python train.py --num_attention_heads=2 --num_key_value_heads=1 --head_dim=128 --norm="layernorm" --positions="rope" --attn_scale=0.0884 --bias="none" --init_std_qkv=0.0436 --init_std_down=0.0 --optimizer="adam_variant" --beta1=0.9 --weight_decay=0.048 --decay_fraction=0.705 --train_tokens=614500000 --dataset="wikipedia_en"
Each number is 500 + 40 x the weight over its row's rms, rounded and kept within 0 to 999. Layers, rows and columns count from 0. Numbers have three digits each. The size before them is the row's rms in percent of the matrix's.

# layer 2 MLP down (transposed), 1024x256, rms 0.0648, rows 415-521, columns 0-63
112:508520556446508392522561543487491529465549543454496475458510527526474492490501481492427499534521490539508491501531433477512512492519525529413506496501482490564563406445493480514408476495494454
108:485487504517497478479488454450542454493558558441501496543522541463571564472546520486441470461397540473540558502607536532538538599473484483572474533436527427532547506504532484436572481547469417
093:531518448576458475562498501447491450438491442477487483514528490538546593524547589508461453518497513489459508486418483524589546454485506523545524484496464541467488479505521514520558484496387447
093:491456496548480471474509466541521464503527465550455487550456550492555509517470456469479484432494480548446518476491465552534434508521536507528500530534518607543531461508453514551453468507437529
090:497495523520541449449554433480496459552500476508569490455482544519469485505499478593455541407505491519461462551491501495512516435544506490558497503474520476481519505466489557533517454541463514
110:472566500439481447522546521502447500553485470413490490589468544480522497578500465552482512507562530513466458439439459491543495444479531464470458528510541502409481469486512493529515452488465530
114:558532535472458523456467499459526535476559501469505472449489497511493542498499435509504501484545491496430558520508539470435510491568581515528506550500516569509452455515436523503517508452491482
102:490524585500508545531460573557515514520468518564492520483463466520453495551558491471456442450517526518536504495505551595583472498436450553566518519467505518502480540468517516405451500468489516
107:438442584454491495512527494488500490511458532500502488501538581478469481538550432477454522504528525511480470455564601548547462449460486421461479487450480468446462455497516518547474516549575584
094:503520522470507501544442502557538510417479570573489489559505498391486461512539505467504466457477518474522469483552487467532424506515432619424548542517452535436395450463491495548499497489455500
089:499511508467553439528482500549578515484458447478522421488528481567515505504511488541494531467557600474461431566555477465541473451481550509543493500464491479467425476521541481452527501484582443
092:460489465463483453455552500518555499441526460511472519576475446485498490509495449511484569543535496507496450530492555491500582539491556426508463577463528456510471527532454504505458432492489464
102:531527552476447542433582499464506506488555492489505540500521426468515474484493449528531559465499484541457515513504582499435508495492514513543431468448556470537545459463511431514477442517488471
111:442497538440450438534505511590518445544495490542407445522515528522570489515551512516466460498501536502453536503519515548547485532435429539514485511502522491493479418415472551533492502571466514
103:452436542532516567446532531525493520447512459452518436553579570521551489501496460515503515496479476518445466487463501454503469480476476477423498498459520481499500493518426527516590535441481554
099:481471518514548464557540529537454560535469473542493443460528568581537525470464475503500547459489489536453376507574448424468563469552506430519508542575472492446534490448479481458564486478491512
092:458429560517588558467402479452446464500493481488477501534470535577542486500422508538471468473531513459446508527555495580473488524539472489536530466433541417529507435448525492490546519446527490
101:510545479509439515513440537575519501479475484464510513509420460539541498471509515505471520505577489519543453446469519568559482507548414564504515537477452465492510489542475492482487507556416510
099:430470562567522500464508460493506470483493510525400447477464547499525508509524567538475488502497453455477463506529468490537492480498501495510492534552469508614606511459530484543444493498465499
103:539512469485439530421587461535469494545437541539504501541515460474518490569513473478481466505559485601561504674513537519534460565495476543477570514480477514489507504463522446526414466496519499
095:496504503481528482456495553487495503466476476543455449496547485533508447559505471484424474481615527443595535544536547503544440560475505516464469501543474535461539531493588543547464446464548516
088:485492504513503527485467576460498559508460504465447410523465570439515499454563460497463434520512535508513469499534488510474426504516489459452429499458445512532509591519526564470533458523463505
106:448523440531505489606499503467534466520471488611505546489436482431520434501429529516501451538555479417449526498511458489477440474468502526474468471466530571546497492459470539533536510459476519
100:427478430460553536491541506445513517544487508468504482541496494539486454532536528545503528447519478404588472484514522511604469480528505436445421556486499465511459536553541524485496430504455510
085:448474529510547459468455478472499509500513412517426568513527471516473452511497540472556537488491520476500479502493526467609460506587506520505547483517452492443559512596484464475528486524491563
104:520487508491488509431492487476493468536462520501523538471509448540570514521472538493536405461482439508553520506496482522421476495406558417531446564436525526469429481534542416506472516494561536
095:471498533506496501517485486495530503501492476591486492548453468542441420557493537499557497499518484477562551491510432446477491482508469506460542467552524588481495449513446547526496550545514467
101:497475537544462583559491490498488486443488446552521513449568450529592504536547614534488501552519511472462473534529560517503541543460506478534572560464459489468457496483487497470465462415551528
104:502463510556537525520538548642476488376533486564564569524524584542460435480607481478411478445490550491489466473480546512586472474464465518559514515499484509515535407488566530571520457495502460
106:532562529487506539437507493494484538465523492469586470476496582499569534515445503571535594580561461533477456562435535487387491468550460497490548523471432457470539448548469548494531468563515451
100:457528529505510493521437510574516519537490492497510453508464478433498553503524586450438479528525564482482507561457457546464492507519510478436468475503504511507501510533502478554557486495485507
088:399548473542562499522529562463412465458430474512529471525464516468498493509472526538499503464498520445444503479499556500539478520497492494524549486464456525525499598490458445529525518482518527
100:497425551541451457537563473555495533469493483553409380519575517498521530501528521488548534469502474434516475513557424521533520504500510525509454512543526540545472506461455505490555506468508502
086:542456423476483494524512493507430475395552519419512541506512466540456465489514427560506487487496493547525484502487527547456586496526473481461474530547517548490471460527482516511508453545478515
101:475606489459533504462470567437515469475508528483514461469540549512496477427516401490520521482535514528494490578505450488423533502503439443534495534483498507563495522489526499460493523535442549
105:468547571488523483502481511407508537505454451546469538494491467575496502492493461488581485594515456525420502504536460426523481502512420449445571397460436437423465521516536541537554462512519501
115:543520448488525550436525510451541515436526526430544484520511502462427485508539548521525512451483488518584453552500478538435520430580542488490449475514474482453493504506435509505477523531550493
103:511543448545552394471471543509539458506490528471463528438505466443507456452484557559459466420508464514469508484501558478544483507519472482458503533518540502491527461522440539485508528553388364
089:503482540509526551464523552501414533499511524475512481550545479463446488372550515539565469522569535438438501513594500546477492514491503538519463538447526442455492483448494483457536551523495494
109:505487573542480489478461515582389446577523461424530495494469532473500475558477478543496516464466534530529461482505570438455542574469532492551466476540481512483499492483409504461519542526391459
110:541498493424518464516536447523524476560529438461507436529520512520492493561501489533474468528527479522472458485504456452483583560547543585493469502518517492500554520471432486434516485528507479
102:531506438486498554493452508508502494509512460455428501482456485485478505568509505483432565530570524566480495499464536478466455528552490551528503499579445497483524481495479529506547508497465450
100:485497519380526443570504512517570510526566419541482536473498545468412458523494517493558486465543491596418552524525458530532443516491480531504514515485503506483470462490492498488491472535483411
106:545435476519495579496512456503522543512508576547471458439527483455516454490512506514488488498489519506538485514527501584504467516462505521561514480465522397532460470435489507485520603540494555
083:502442493464473461530469505493455511436512487487492384517576468487499530509502488493464441510507433522476448519543409474451476534526558447465440482545535513501457480485467485519620534528555552
101:546501447458582456538481455502493533530449517479465536480414577453461439501442506515529473495539466469505517548549466523546472442460480584531435517487516540534539504488498603432468471500475526
104:502520501540476462521476515535562408554491522556504510554509533474523527468480468507562494533507500484452459545462535526484471547525470471460552502529430448527513500502472522490613586531459577
097:525517529483568487515519529527534532483546530549474476500487534500508457428448417501516463462494483589519542435468462484486444563550495566484527582508520534521578530476532552438419445503522493
097:505475454492452478517507537458459467553512449540491574468497530505472600562496418535526500489526481570507536480441529515482496447556488487497545488491517514603515475481581466460543512538515465
090:462511486523551421550436494488492500528492535512483557471438458526460510518538432504477573488520458497492482515499451512465472556521435568499549465514424527480558509488493516514500541490461548
101:549465515404491542446504480534479554479544462430463507467580518476492586463509540563497505483570527575534605490484526460428488497517501500504484472532609538470512507501501522488487459517429461
108:414491522475453461480469472472477533468535495468523487533504565469489488522527543487509526543470460490541573521499485527479481559532506539541416532562454499516445546542473510536540437462472497
108:512540426501582472466501501385500524605435404494481459514537493503462475495557498514519495495513507473465498499484516470513440445482456537488564465471479509488502506459527437517554468528464496
104:451544558519485483413569585474485510513508473431519410491483512452510480463442527523461451468496485534459465491522542430528489550517499528492467511504534502559500445497528464509570493468519496
100:555526509451522506507495537492516540493518524472584466484568514527517524495550422423593518575506542472533479492506489454560517457587504478478496543460545413527503438514449504484446497490456540
103:467480477509481566530446425536449527505442514453508428480512462556519523557571533514513505551535500522499567480497514496474541484522458508557530529451496480471530555473505508480601470508538529
107:502520477591531504532517457501537452592455565481562468509490490512451419515554512518531483455461520502498490476435590500529522520423525509519519512501505535504527506437489546517461488520478435
093:503439479453497490507463555594527518497511480412457424521531558494546525462512537523533483507479496537491586524512507523515513539530477488483431492478516420535520489552486482466539595501435536
114:506480509554514535457486506492523545452512517542559491553495544547492556565541478449508530475499440435508482486464471506513538545517518552475508511523520432511527466548469507569524514467437477
083:511444550510542528483511525435466497516506449516436524547485491573449543483550483505478513465510454498473449560467447486457507466519549545450468523439520472491478429436544449514514569456539606
096:455560489435544448516475459430544518580566529396504507541480510433525503518441512559466496514476425407502475492540522429526536523449521484483447549517540515489506521492513502473552470545530523
096:503491507532507442504481452543529508496451506515537535515550473516455412470412480527545510481500597527467532493538487465571521490493505554465496424535529533541499459577502490534466492487474557
090:565506514473530524503497452539456479469529502467493571484390491553516460483466449586540502528462499555531498513441453455533589504502561473505452443455481486556410490558547482575526501518521470
109:573541576479550548550451462531507444449462492410526495459454539513491457489489486573528540471514540475499618538484487465494497472475558520479515487531469540470540541490594461518482473547532471
091:495497536510475466487544529472500472492471496422532533497569555386559566497475430504456496476438517509439482554519500510519474435535563485552447429535525454438520420536493480478460523529482541
107:459618531634479422427391485501468508505533512515554494564474499491570569472501489443579498498512442490492529469525455477538536516524468481464484569568549456527593492478460561505568497499518498
110:514539497481546491508511508483511484491456439504522518560430451449526556498473429520435490468536479472439471555492553393495528501403451440472469484537539540548528518554532530505491438478546495
101:489540463550475534455467456541477480469451468529509507540444507488494477483423542477479417473541495495499608519451501569641462517522444461400460526422524487482473534522602506507463460498480516
095:471444515506578498442532493508481483494551463510520531498568542459463525525472549499486513463425482489411447518545486483525544456503525452509522532460500573459566469424503478525459483554582519
091:505495516530554494502596469446529507567474508490456508524466529525444451496484491451469478538497496445495478494504493492552514470517443496456544494553591548548498477520479531554487530504474544
099:479502500483461489411496532607522514509474461462497478511415519495491493508485545549588495505477588550480525461508535498525407488547565521540485524494488524530543455563461546437503579429536558
089:507507568504496497462531509457437455595550533543477455459418531501516547511542475499530545409478537442493536437524545540491526540459435569426534510486462460493494529547486515532573497551426503
089:526533499469493507527563550446548472519517498440534475492503448420498534558495539483442471561442478474462517510537507491540442523477492474530507420456523460537440535575584497529473531506505522
101:509559546487483544556492474528476504574506565416558556515474531484467466448452558554482436534460493448499536457434456492526514486426480481465531436476463531484515475491420527514512491476515489
092:448516496449546445547478574470507477463521488496508454507548554533529458524554475463567515536521482492448500431533514538415450556559488452434528509510461419434489563499461542485503541442568563
107:526537523463444476481470491438470513497544519506460467555514519453488458433534458489461410443442487517429483493513486528604479502498509430502511510606509510446483504527496456484550538493484454
090:445459428614513419487505555495488498450559501445458514470545510477490532424521491458455535524515548510393436458449519420521519535517522489513520500553500449495379523478522478540459518508478468
106:481427514505464560503566469601510521525521559462410433509425549526425450510533434465554525452457445509463453548529485500481477465477466480439558536486485549532525537489494509531521484523556503
106:402438419491514421494517526449450471514507512532470540487634484435556476527480472502495526452481481488446496438569547477569464566420511494385510537548484471470573456487460494537521451505524500
098:530521478530445535498503514542483468589496498424479501525463498623475510530481465452521535531559455527488439500531513477525479529466520501513472536495459494506419470443509538492449441484433536
095:491557529494543476450468501511499528503498496361483476503465538436527499447480495541429512443525524517460511539588474554515466495524477562454492552498494417557516508503467471451498546445533511
111:478505534480570523503508515460468538548533459472409458467550587477509443471439466477496494508439550513517570502474474468490444568434535576507431537440485532515509462498489485554549452521456456
090:510475439506485539495569520485537468419528507429557485471464561536414476471511488524460553489504537447519533452588533478481549468490422506469505559446500605510539459489560485486464503511474539
116:521534553568460533385426475479487557442562486447550514497505447460462528493506462524578561522454456472474525469505468419484519517476538525487573538509535490515509529525501509536498394441458509
096:541490534482502482496493503474465548522508511521505504534523524497492482545549490431447516488459484515452462473544491495406496510490563447534461582429515572407461481492482564498486484532517536
102:449473488525477571560524536520442466445505574456486441487472532525531472419531494491453486466453547490494517402513537515538555467506547441539438489430400505487551555510463491523507519492542454
108:541431537504489554551491611509436497443541572529522430480450494541471504414525507537568463479452472524430521490469434538466506575578416442441530505476501499506474431523451552490450491448536424
091:521503493440545487529460484503448546522446491473521588503472492441449448470514498514530473516513505522524506564504451475541519436510513551489564515524442525505550575514517533473511473462553529
105:513511493569474503502529467467495475438560534589539475532469510532513497460516458487602457394514453425519508485429496453483488492465487511507480569536516540494473504563449413528447509454522502
107:488506546448523424480558470453570502510508557504519502471545506467460485609534529509483498495494486472500491552485465477541474513504492539496492479461515479466472496418505512550467595494461456
101:475451451557462479458456504446456494513525539492491446462433465490503481520499498537409493395481538515537543499489512486449527550488504527511486517530508573569541485506511499462457480471463498
089:474534532500563484477476549515535452485516511523439559526508506460509525490593461548482442505432458534468414518504449506518498506479576487493530512567534461486470508603571535506457464461595534
095:423472530566515528471541368491449524512541484503498453515480487443495543523559427589427548461554604486477428525499484565486440476496533472462474483453508556476492444475533450509526494465476517
090:591510450495511507503473533520549506468504474576514498466517466546468464480516526507547507523476498474519508533532527490534603453565523501532538554449456461516502489451522526479491612447564516
090:512481451483447531488440532466471441470580481489508508461541490510499497547539423483546536545443511501569488535471506484450456520493526416511491481493484553497490515549534512517504562531538453
103:531531569505494544556544469462465508516513437431474460538473549480440515522555558469518536532509505465515471506477501524534475480568436476572555484517453498547481519560562507525525543515541485
107:568541452532502484431477477535447457524558510522580477503532522505533464486538459557514459447524474516419453428540569484541578456495447463489501452497456472509517416486512496448533515507434505
086:418506551453462492457489496508469503457506514522523506482464549526446508492492431505521497430524453507468455559518481486443525544513474559511504450494484435559481527523545587503509530477479477
101:458475461521447547550470554531491483453538468374529512539472423543500545524551527478528561483542544435431431552524464545477518467513544518418570500533380440511480453537467428473526526479437479
116:526461521394492478462497575479454503494422481513520541449560539495515466468483485456468465429470506453461495487498472558494463528530478550460497526523508556467519451511482412476581527482524500
102:461449423568499567424481510549447563529506495520474496481549499545546530495424525483575522544453566503531500500482481438502494528409507471574490500457532539510448420526500486513495608567494534
092:544563484427452459512598535512481550420489474512476484600534531536519521510443523554566482474505524442449464467542535462525520435535550489483421520502463505513493541516498531503525451571484478
084:490530445531523466552504452535445465492473513458476434434431496533517504498503449551481471481528523518534536531502471489535469498489584615479483551485510508508510486516510480484523577429497525
096:504473478552531517509533492527487495426427497545465483492461538522494490442497439573571537475559503507588518537551446577526529490529527592499470516462433505449486521480465474468552508465450437
095:500488503499472552394560435499498459547592567522449491513519531474398423493516541438537484440466509455473485452506501570464496502481468488477536514501528485509581515514500493497472563510555513
104:535536518558510482385537512485503424421481495513399501482474441460479478518482516494532461512566451561460538529544491564458581496471496436470542527468444579555468531466483467488452460469530500
107:485506491551486537513453464575453483509432533541487460507525546529438463501420439475504526568515503505480522527510505485557443527489575543397529441465496501542505498521504395576516544473537484
# layer 2 MLP up, 1024x256, rms 0.0725, rows 416-522, columns 0-63
101:516555491521515457497493508496466571473501481518500532483529415462488513427480498459490488590529576476536497547528558521463531551533468467442546476491465534485447505471469497489466543492561552
093:529460478471563459456550484530517478498547509542598532447556549495522511515536523473528470510512536548438503452505531492450488552548466465558528521504458467506454506518419508489436477440545459
092:548563543486554444577443530466513524479525534550533505435519488466525471486434494528524533533470555547609476479541510521496495546531471517544462465546423540478489525538495498528527494503498403
101:532537484463467458566548511545461485503551531479567520476509517460520515491479499480496467577488520438507496472552542495527445500593454516509487556446464489472590491520491490448496501471507547
107:460455539513535494543465509461491481487516579524532451529520427519527583574539513450516451552489546473488555553524576516487518501458451466475490529498528459410537513471528472426497461443436468
104:531517520478491493510523471453519501497477536469520472448475503473479521505494499506511500550454548399491521498562472529574480466489473561552465493535492467468624466434529489416430435518446388
097:513559571526476492473501528528546526589529493393510522500532525491502555473533516407501486545507579446565601516546513526581522565518530520536432567460460478484480502504485411532465433496519527
103:454500511436595493467496523440492557489487464554501459444452499457475531557444559473471391586564564422438538503495546510538539524473454508533479509506488541479526493464529479519487500429523450
099:528477566533478494476549476514529533522444448539554453464497510460494574495560504518484489517472439525589491433435519459583463410477451496589494541450494495465528528444525508466482481539492470
092:538537508464481506536530489449387474528487503534486580436516474462495466479538501519487494529460477478588547465457509529492546519512456422491566475517495489535563510482416504524513439531557463
095:491499502521472542543471494497435474534467464487467545442494428489475484490538490493481383473491556504533531529565535537545464541494480470554557484530451540555496482470527498552519528501543585
106:537546501416508473537506491536494619502498476492540467458517497476590410514478524539541530519496534470528495502515500502541415523519512476531454426454476479473507493537507479519539471473547506
106:488605469558518435484388471480487568483525487514561503512518505469561540531537500481509483496436582432488478544496465503564477448541474552595501431424497518404518557542524525429452492506486489
103:559457487563510448498550507548512493472524496475506517454474524456560538482554479496457531520542448507533525471438464534590537476588501490517528435552507503567466589531500494451442522433488520
103:505516517602478435502459488493522494502553475411496467470542510476482562460482549444479485524473471529560547501495552484426522498505506483517491452450616425496515507484517465495500468525530460
094:517546570506517511534483540530572485556543573531543530466439544471495508461450486432493467519518573531455517468558485442472495517507456550517490507469514572469533565455493488471426464473523508
103:497502601501432490479499441483501463554514546502554397497507511520576555504530521450469393404462512542466552470519535501523501553434511517463471478515438552523477520506471496487528474531503519
104:493476484515481471500532500483550527526530489527536484486543494528482490577561440471565414553485529452403487457471457479496507605515530512491485457462549480377501438476465534478466460476513529
101:435464552539557446494466519502454455451508466494578478477531508503567497517553466488570486458490472450537496505544489448471471533495515509577560508468486519461562568510511573435497416450574464
096:550525477467494464550482434478536536499515497469514458474517435550525454590504486529517507477518477525505533436492560513491498503512527451496480428544402550440576445476480543499523450541524452
090:557562483479577490548563463556533505544484496524549589411497476467498523583493479509535482453513546463404502466488504540528471580530520546573522502498553499421493532451456460519425480467491453
102:510488528465500449516498446541538495533485443466516545444488506456513547507523518493470453515526482494519435544532511487593526487539468431540493449484504530476571573412521454468450502492553485
103:521505438477426418502519526499534518527518470466467436482462459482511563517547460451555445467451515427534523555495507504495513491496488498490506512548470508413568476517498464457456447502468481
086:527574486491501572476554478504399474483509559473548534474486469493562521514522462498468488476550506445546464494490546527445525497503547540485478464523545494533486491447514532540518536535495448
105:544424516447485456445486529527460499561485569432481503512504574464495571488503484489548565549523493433483479382555513535508523486542537521517488528491552460464544530502508525495454517453537495
101:502459518543487470477562473527470499492491501494539498490530416455553522496541464539457469505527502494405505490430534560505518476495560526594534481453515444554493487440520442466442491529527485
098:491517489490511476570514476531495485501458486475485499507522561519508510506433554432526525503502543500439511569429484557420582492444498409496568518559454452489503495514488551518474448574519482
100:533490486499543484604484517485532490487447506402507430472538416479540486517545470482552538507470500474518547538542528473485558496524555537504480451435516516501523511489483575559431505426488525
103:569494500494489464513451506510500560523516506489468446485540534514543529494515519530475484532504568511494448491479451537472482521478442479528424506425412552445511447556465613493458439553452490
103:534465510521482445571513491560497505493456459414485483495514521478559467506562431516495522563459495514601542475541490482538559478541520465519560551479487484517535507532478526482425472480570452
087:570548547464496516480542389568529503539562464493549539489570467500499555458505479437514475455528500537490463511563520515475455500469458473532442567553516513553533458522530514465483477458458484
104:493568483474489484480488517492482496495499514481537500432419502439514545521494466523503504570515558429489471489581554556586500554526533496509414408441449458440549441486519461533446469519513504
090:442518463494495484496474505515478496568526442502533483465497568454458473536499470511474429544455454464487574466489551546514474525463533539507416537531459537492500482518463520453488527540470501
100:464507514538400452485480478549440493496449482448517542459521465514542546493483463493417482549485532552523453519591478588431572452488504430578534533455515563493501556471520448481497481476523477
100:458487502423541452551506536460500480557496513471521453437525478443518475513560478513511403494544504493475555494455563588522527558470597521597538478531584484428510544505474512525528478494463517
108:523483472479398439525455469526515532502529502451537513490516506519513473555521490530503543506511561469482513489508535472474516577490514483474508458524616589412419490487525518480495459533503460
106:529550536490431466540541480507492462505449549567498467507469507500498428564477476513507494455423447513472553446529511485492507532492501503493551436507444492474543567465470544561510516545489527
089:498580489520459431502494430538545485513494400512504505480512444510533484547497495462434452476446469541609512503421567441503417481469421413497503489501477573569506503534475488453519516530454509
102:547430453588443492522429476462491588514474525497525564519438508524535457570436533475497547595572504444571496486524496545468477557552519472459543446470547511428533523452467516526481475514515492
106:536560556490498458480488488522477500493473489482480515490452483453459576509522470531542505505537527452495519448502535524505538448530561504474447529512513456511574539536513523435472478498535499
100:517449581478495445530495474505472508539514518501471532522529514467500541561519467460463538557405522517447511518488535519567489441472494515520491521514471527416481582546478662460492516495467479
106:459481536578473473540503466506486449508510502454533519499476477509563447590495520462536493467455523470539480497540492445518497525530532482492500485534464485491494480482473478533510512519492489
104:513512516535443579483481525497494457560419517540474492523569511503508571440516541456466497516528543371528547482480542553498472464498498496507491503467400455542508572429434478519504562533497477
084:493511575534516485508544426446531516555505480481505552437436476508518497569478521495529512558452535425452517457539531532501447503511471539535484496511490490460544565492574527494393420538458463
100:513499563542530545550473469378470543565454578447507511531491489488510569501487453483494486505445429445535578492471513505485544580444467479530584507488545531536467534515507426440499497477580471
104:540517538523528479439514459500429499470499417443523507456573535520544519498480497484545461521491506507509480577484527466464515519515546479492548457444464452477512505456513559489504487471530511
098:488518483566511486545553460518467534438472485447488470484537499492564456494547483435574427417454540502508541521530521529542484490423548508563520423484430483528458503502475564508479546529543525
102:460509494506512424475511464548497488519498457512570529524511530512546509470508460495505433472524562504447493483503545522521492530541470505556447479471496479517564501492541442469445485503492471
095:547488478460503502438564456575479485507479477479516469526472511471508520478526530457473487543496516525551545473511497536530573463477510457428489551515484450510523537480435453491481472542516505
108:493533514527452490480580463506420530496448517540523514564471463509585498545512467488504418419457502597512550525505543529420641487503556502459507413475460521549505534413424476505491570513570492
106:571505516521490444548533521495457561487505553470517441519541531467526569475556523478479509461453544487478493500428519577547493457491515431553475552486502455531474490517479502497486479480477488
105:512437472462462486478561485559509562540500519459519505446510586527488540539493461473501545532540533475491498506503537490519514498432447514482459530414506526463563523454490443513474469562524412
105:519398455504426492520536418569587557472516489421487518439513452510534554500505502487448503531538516513578522491560426557472513487527473486570497475558505550484559458480443514467484472579530481
103:540462506497497481592502457577450510487510488398541556383485568489543506482450443525522508584474533511512534490457559507499552466540468432524499539476543557509487574441515419488471536501496503
100:537514463447562436479516478496487556581474477505504531475563520456579574515545489477456531486487543508553533525455487505549562468433515579521496487438479424528522542539482437425475534553524513
108:551489457502477503537475490454474483508514394507531516465541469520463547538507495514459510563535521491530434473516551536518564483564546563504507497571524502424530527500494459472513499561510461
095:482538490528480488477419520469445491563454536524527535519565502516468521502461497520468496539547575374476543500531571481513496479497559525498498489463545533445471503439513471423493478435508494
108:535470533481444480541517473492386567559496453510500533475508461537496546466579459473571527577477516472590505476476547411467508472496462522473472448482482459455506513469444559475498434476556485
091:531482489544506481532475551500471513512507550478554458536584512523491513518523456504452511458531561578503534562562490451521479470482587502500494519451576504523411474416467479497489463499522451
097:527438481566475403510465509478468419540492491531553500494543500529509540509501448442643517498529470437525473458512522493490482485503462537484480518519543510458578510488468513476528446458554479
108:546515504442466563497559463497460580537464494499491501424564574452472490514607495545466510481517572476552476453524438498442549509533442530518408516436494558514501547494531452481497545477543500
093:517581556536523473438536454539496508538481476509549527491611473467492532598493508468517445508493551457513515529518550560484500445530571587534494472506488463430510504448449483440497551514560572
106:557557519557482527512429467425499531511533470550514503501557497445574577483522486452485522515553494497493586455468494510545495437541551453581495421452568530506522556491522521447464530495537471
093:535548447477535560490463476508496486584476520567520513517483417532523455480528457454518454501579535454528530469530526544447515555509437515435468513507469448524505488465463526472494482471492445
101:468528585537456491460457467470555541530447471582511548493474544521470573551506497531596520458488497459480457468550457462507472491489495459521484451499546548479473541436502565462411462502487456
108:566517545474445541524474488443443524507477486460482492531516481491524505447534463519491512483463512506435525573519511460480536495483452453516442570437476504499502470504487491434436481452577470
104:599510514462550454484481519520518603511471512491544525416490436470557469532499472548444556530469489561531459444484474534440556465432532500501510475494453563486510559471471561438470558506576409
099:630495465472480481545463475441453473467461517454489500543519510559549527453570524508522491518487516511514516548424489507526518482428484517457480506484506438512557479407532480534448466548508450
098:522464482466461457531561466625445488518519439422494528510557496480513549457499495494532521516516479492570512518506550495513547584498470569492502531405452450514505478496486490400487531500527507
101:551446559534470429492425460486436522523419447539477497445518477435579520515532514455442456477490569528488591447509549525589563525485496527516510464422519601480469492506550507471487568470508446
099:516477467521534505529397501470558548532543488539524566454526450435481483466477548513436493485532503564524517451484524562510546531436550471548423493483548533496499557442508451469511462501574506
094:480452526570474501399543446542465580496498443550539564418527465545531570481498408538468426508512538556641534513515538500489586458541535509484544500511472568435484499421460512442476464437503485
098:541553498536465504530542486499511444478504463551533501475552451466559508511478472444521476496481507522527486520537515515593497528467492481559568463489509484444496535449504565499509477498519483
093:489450493545558507537507504525453504500577505550472473469497482443525526429530496420522435512468527472492563555575492468493484456472528490479535482478521537508555505472442542486514529544468440
109:531476513495444453456551556478421525529453467503482453530478466497533532426553455510493442537506496412532520555525560435529493473513393425522468469465517458514536473511474477501401450510572480
098:578470432455530542529506495528486516538495454464530507494529425434516455489484563499540456442475499505537493447432514554477526512578535489530468490512490496464518500482534466538512511455545472
102:539537524550460423522495528460560484555458523463479512435498552488567608491478474475456473511496514506492517438537508420474539450455465453572479516495474500494543588550467459488528465465598481
108:512503521510486459574498512547562557483490527524556502490501500500472469579566517509523469514545559428533467478558526589465473504526504519520462434457503514504515495366522502503504472440534435
096:548551526490505509446545412551512566492531502529487504466477500458539503513513482499424462441518538507468559514509533558532556535496489516532520450510483585553491493461471491422479640499531483
100:466472471525532496472468490462501476508419504495514585525540450483544588545492522378552520525506443458494508492505478476516500513546453508538536472505523523522545500455516559491514445526523470
106:449526446537521452537456478515504516596557477519462530400577446506490510519482417483449527579495567481499458442480496481473491529428476512503547440443470471493522532535466514431515536467482526
100:533484592512501445460562511555531454526457534525515483533532605436504496501514442496560429500470423477506509406519515522495538425530585569563502583482509509558456490472446562508485502461460466
104:567521444444470518585492464513455488488464537497515548490544488496548487522531580521450475546476493459550542543522485481463455557499515456546589440519508409442498514503463523491550465514477482
100:521512532499456471499538437537426564536433554545479482530514537462554553500519547528511490472484500475533570537558559531546574473474554496533524518454450498491461453532412496470471537477444490
102:516558525565481520493427522477491531564429466543578553488469371470556522502495487513544479479520477515537505540537578524462499543521525500515546426519520506529512532407485480449440478505497470
099:493503428566443521458458533531467590524498463466544551453527471506499507472521451450477450536521545477578535525499513498532554491546534599535511474470522537493548491499495503506470437472482470
086:532527505541444454524552450457511452467567518504470533522494528515517539536552545526555470446482476543527543430557471552481507431483465431527513471484575525525462511460438451584436534517470530
109:434486481538395455496527517588477473490432427421579429490533498495545549478534529491553522491509548518552479548495513525542533529455568472543509501514534524459491564490453480461439515485484546
108:489458508474481494577400515569523529523493473519464497452545522515510574532424488465514500576510569421562500478541502532487523533463491489498457537480419518552552547461457499370529422531517474
104:545451545501478506534426488489496531527480419510500496428516520477510522573514518466545503569456487508473515492544506558556474504576502427502576493470501481492557474471472482480514509488491432
092:547499486466463416502511439455441507517504506546565533470494526552468521523472518495531546466487495502507536557437564497508478429540442505547534514545472554438539522499451460485513499493492484
098:499446472525537455564480530537461539503480557488498510504450483464540456454501535499452475552505517401500554504503517425505492592531447460500480486486484539522464519448502490462422478494564491
095:563429466532473433509552498456464509448464508466497502528521511483519474526528449496491466517521526448426567526530543478477479512505495508527578444518519506475488513512536510574470415435537517
100:484504526483512509481504462526500449555421561531485492450578503474485494482453490472528489479489535482561574525504525560505528525483533514537531545558519505460470541465501556472433470429490483
107:543539538470429470499492484568593506551504457540523567468486495495510567527523457520541422548457513468461510449508521540541486499510511511540429509507451530463538463486565506548490447547477489
103:560458534554514425559429491455441559527427517456481466504509458482492549569557472455475489515474512477541585541519465484458506533546518551491529528444526514464463555510487576418511527443514492
099:491544439485524403499515425555533482512503517560494458547554412458518551575563485469430518527426547437483537542568480510551536572513482479508426508432503498412398539497458492460511472545528474
107:511569545510448523562520443495535549563508451477508450545560466496543476497504575387512504514441519563452558475435461478529522456517537519428538458519410445542560529487481481502508503474514475
111:477426493552517472493474532520436522548471511544542476468511472474564492553514453477498494501514460540560550459521522476523473586492490493563497453580487551427484597476481510439482486539495494
104:478585510448523521535486447494427516520456553529507552465478444464520421586477449495541509536514518452489510544522520580475441543485465505442536443539457519490533548507413584466488480497557456
100:530485441522523532476496487491486542538488435481508507492516499468534541569503548472515472537506508424523501520492487492500532561546473419578489516411565547432505393462517512540453502555521466
090:603476450455401525528544511533423503515500524497505511551480495490510517520495401500542489550517517480512462547488556511516539509494394483534532415524555557468510476511474550509477518516512469
096:564486452458476485536456440536521529509514517530493491446530541463509416487534479403484456529514515513453439492460564512480486531550477522525430511480570378551512551491533515523482503527485508
102:542521460431536468501447527514449489485476489467515516537531492499533493403525416547538440495508577545503499585512526505524482532533541501541513558465551465473483477544569492431501471547489553
104:512439521503541479465491535502452476530558490477565489529561483487511470479566491465487390481452501525488483449481485515489512563482548490596504487495479437507498523503493553507559509446535442
112:478488590512425476539558466474482487545469448511557470506552465480531556502470459461484458505500520487473518462559572441491510461485517390583504474492579553477563593488466503449502529481523502
102:585510542493446455400565467468510448513465500480559476480518535553535540491583448430491438400480559527540512494542509482503547484425510514494557558486467420485506527515431523467487434458521499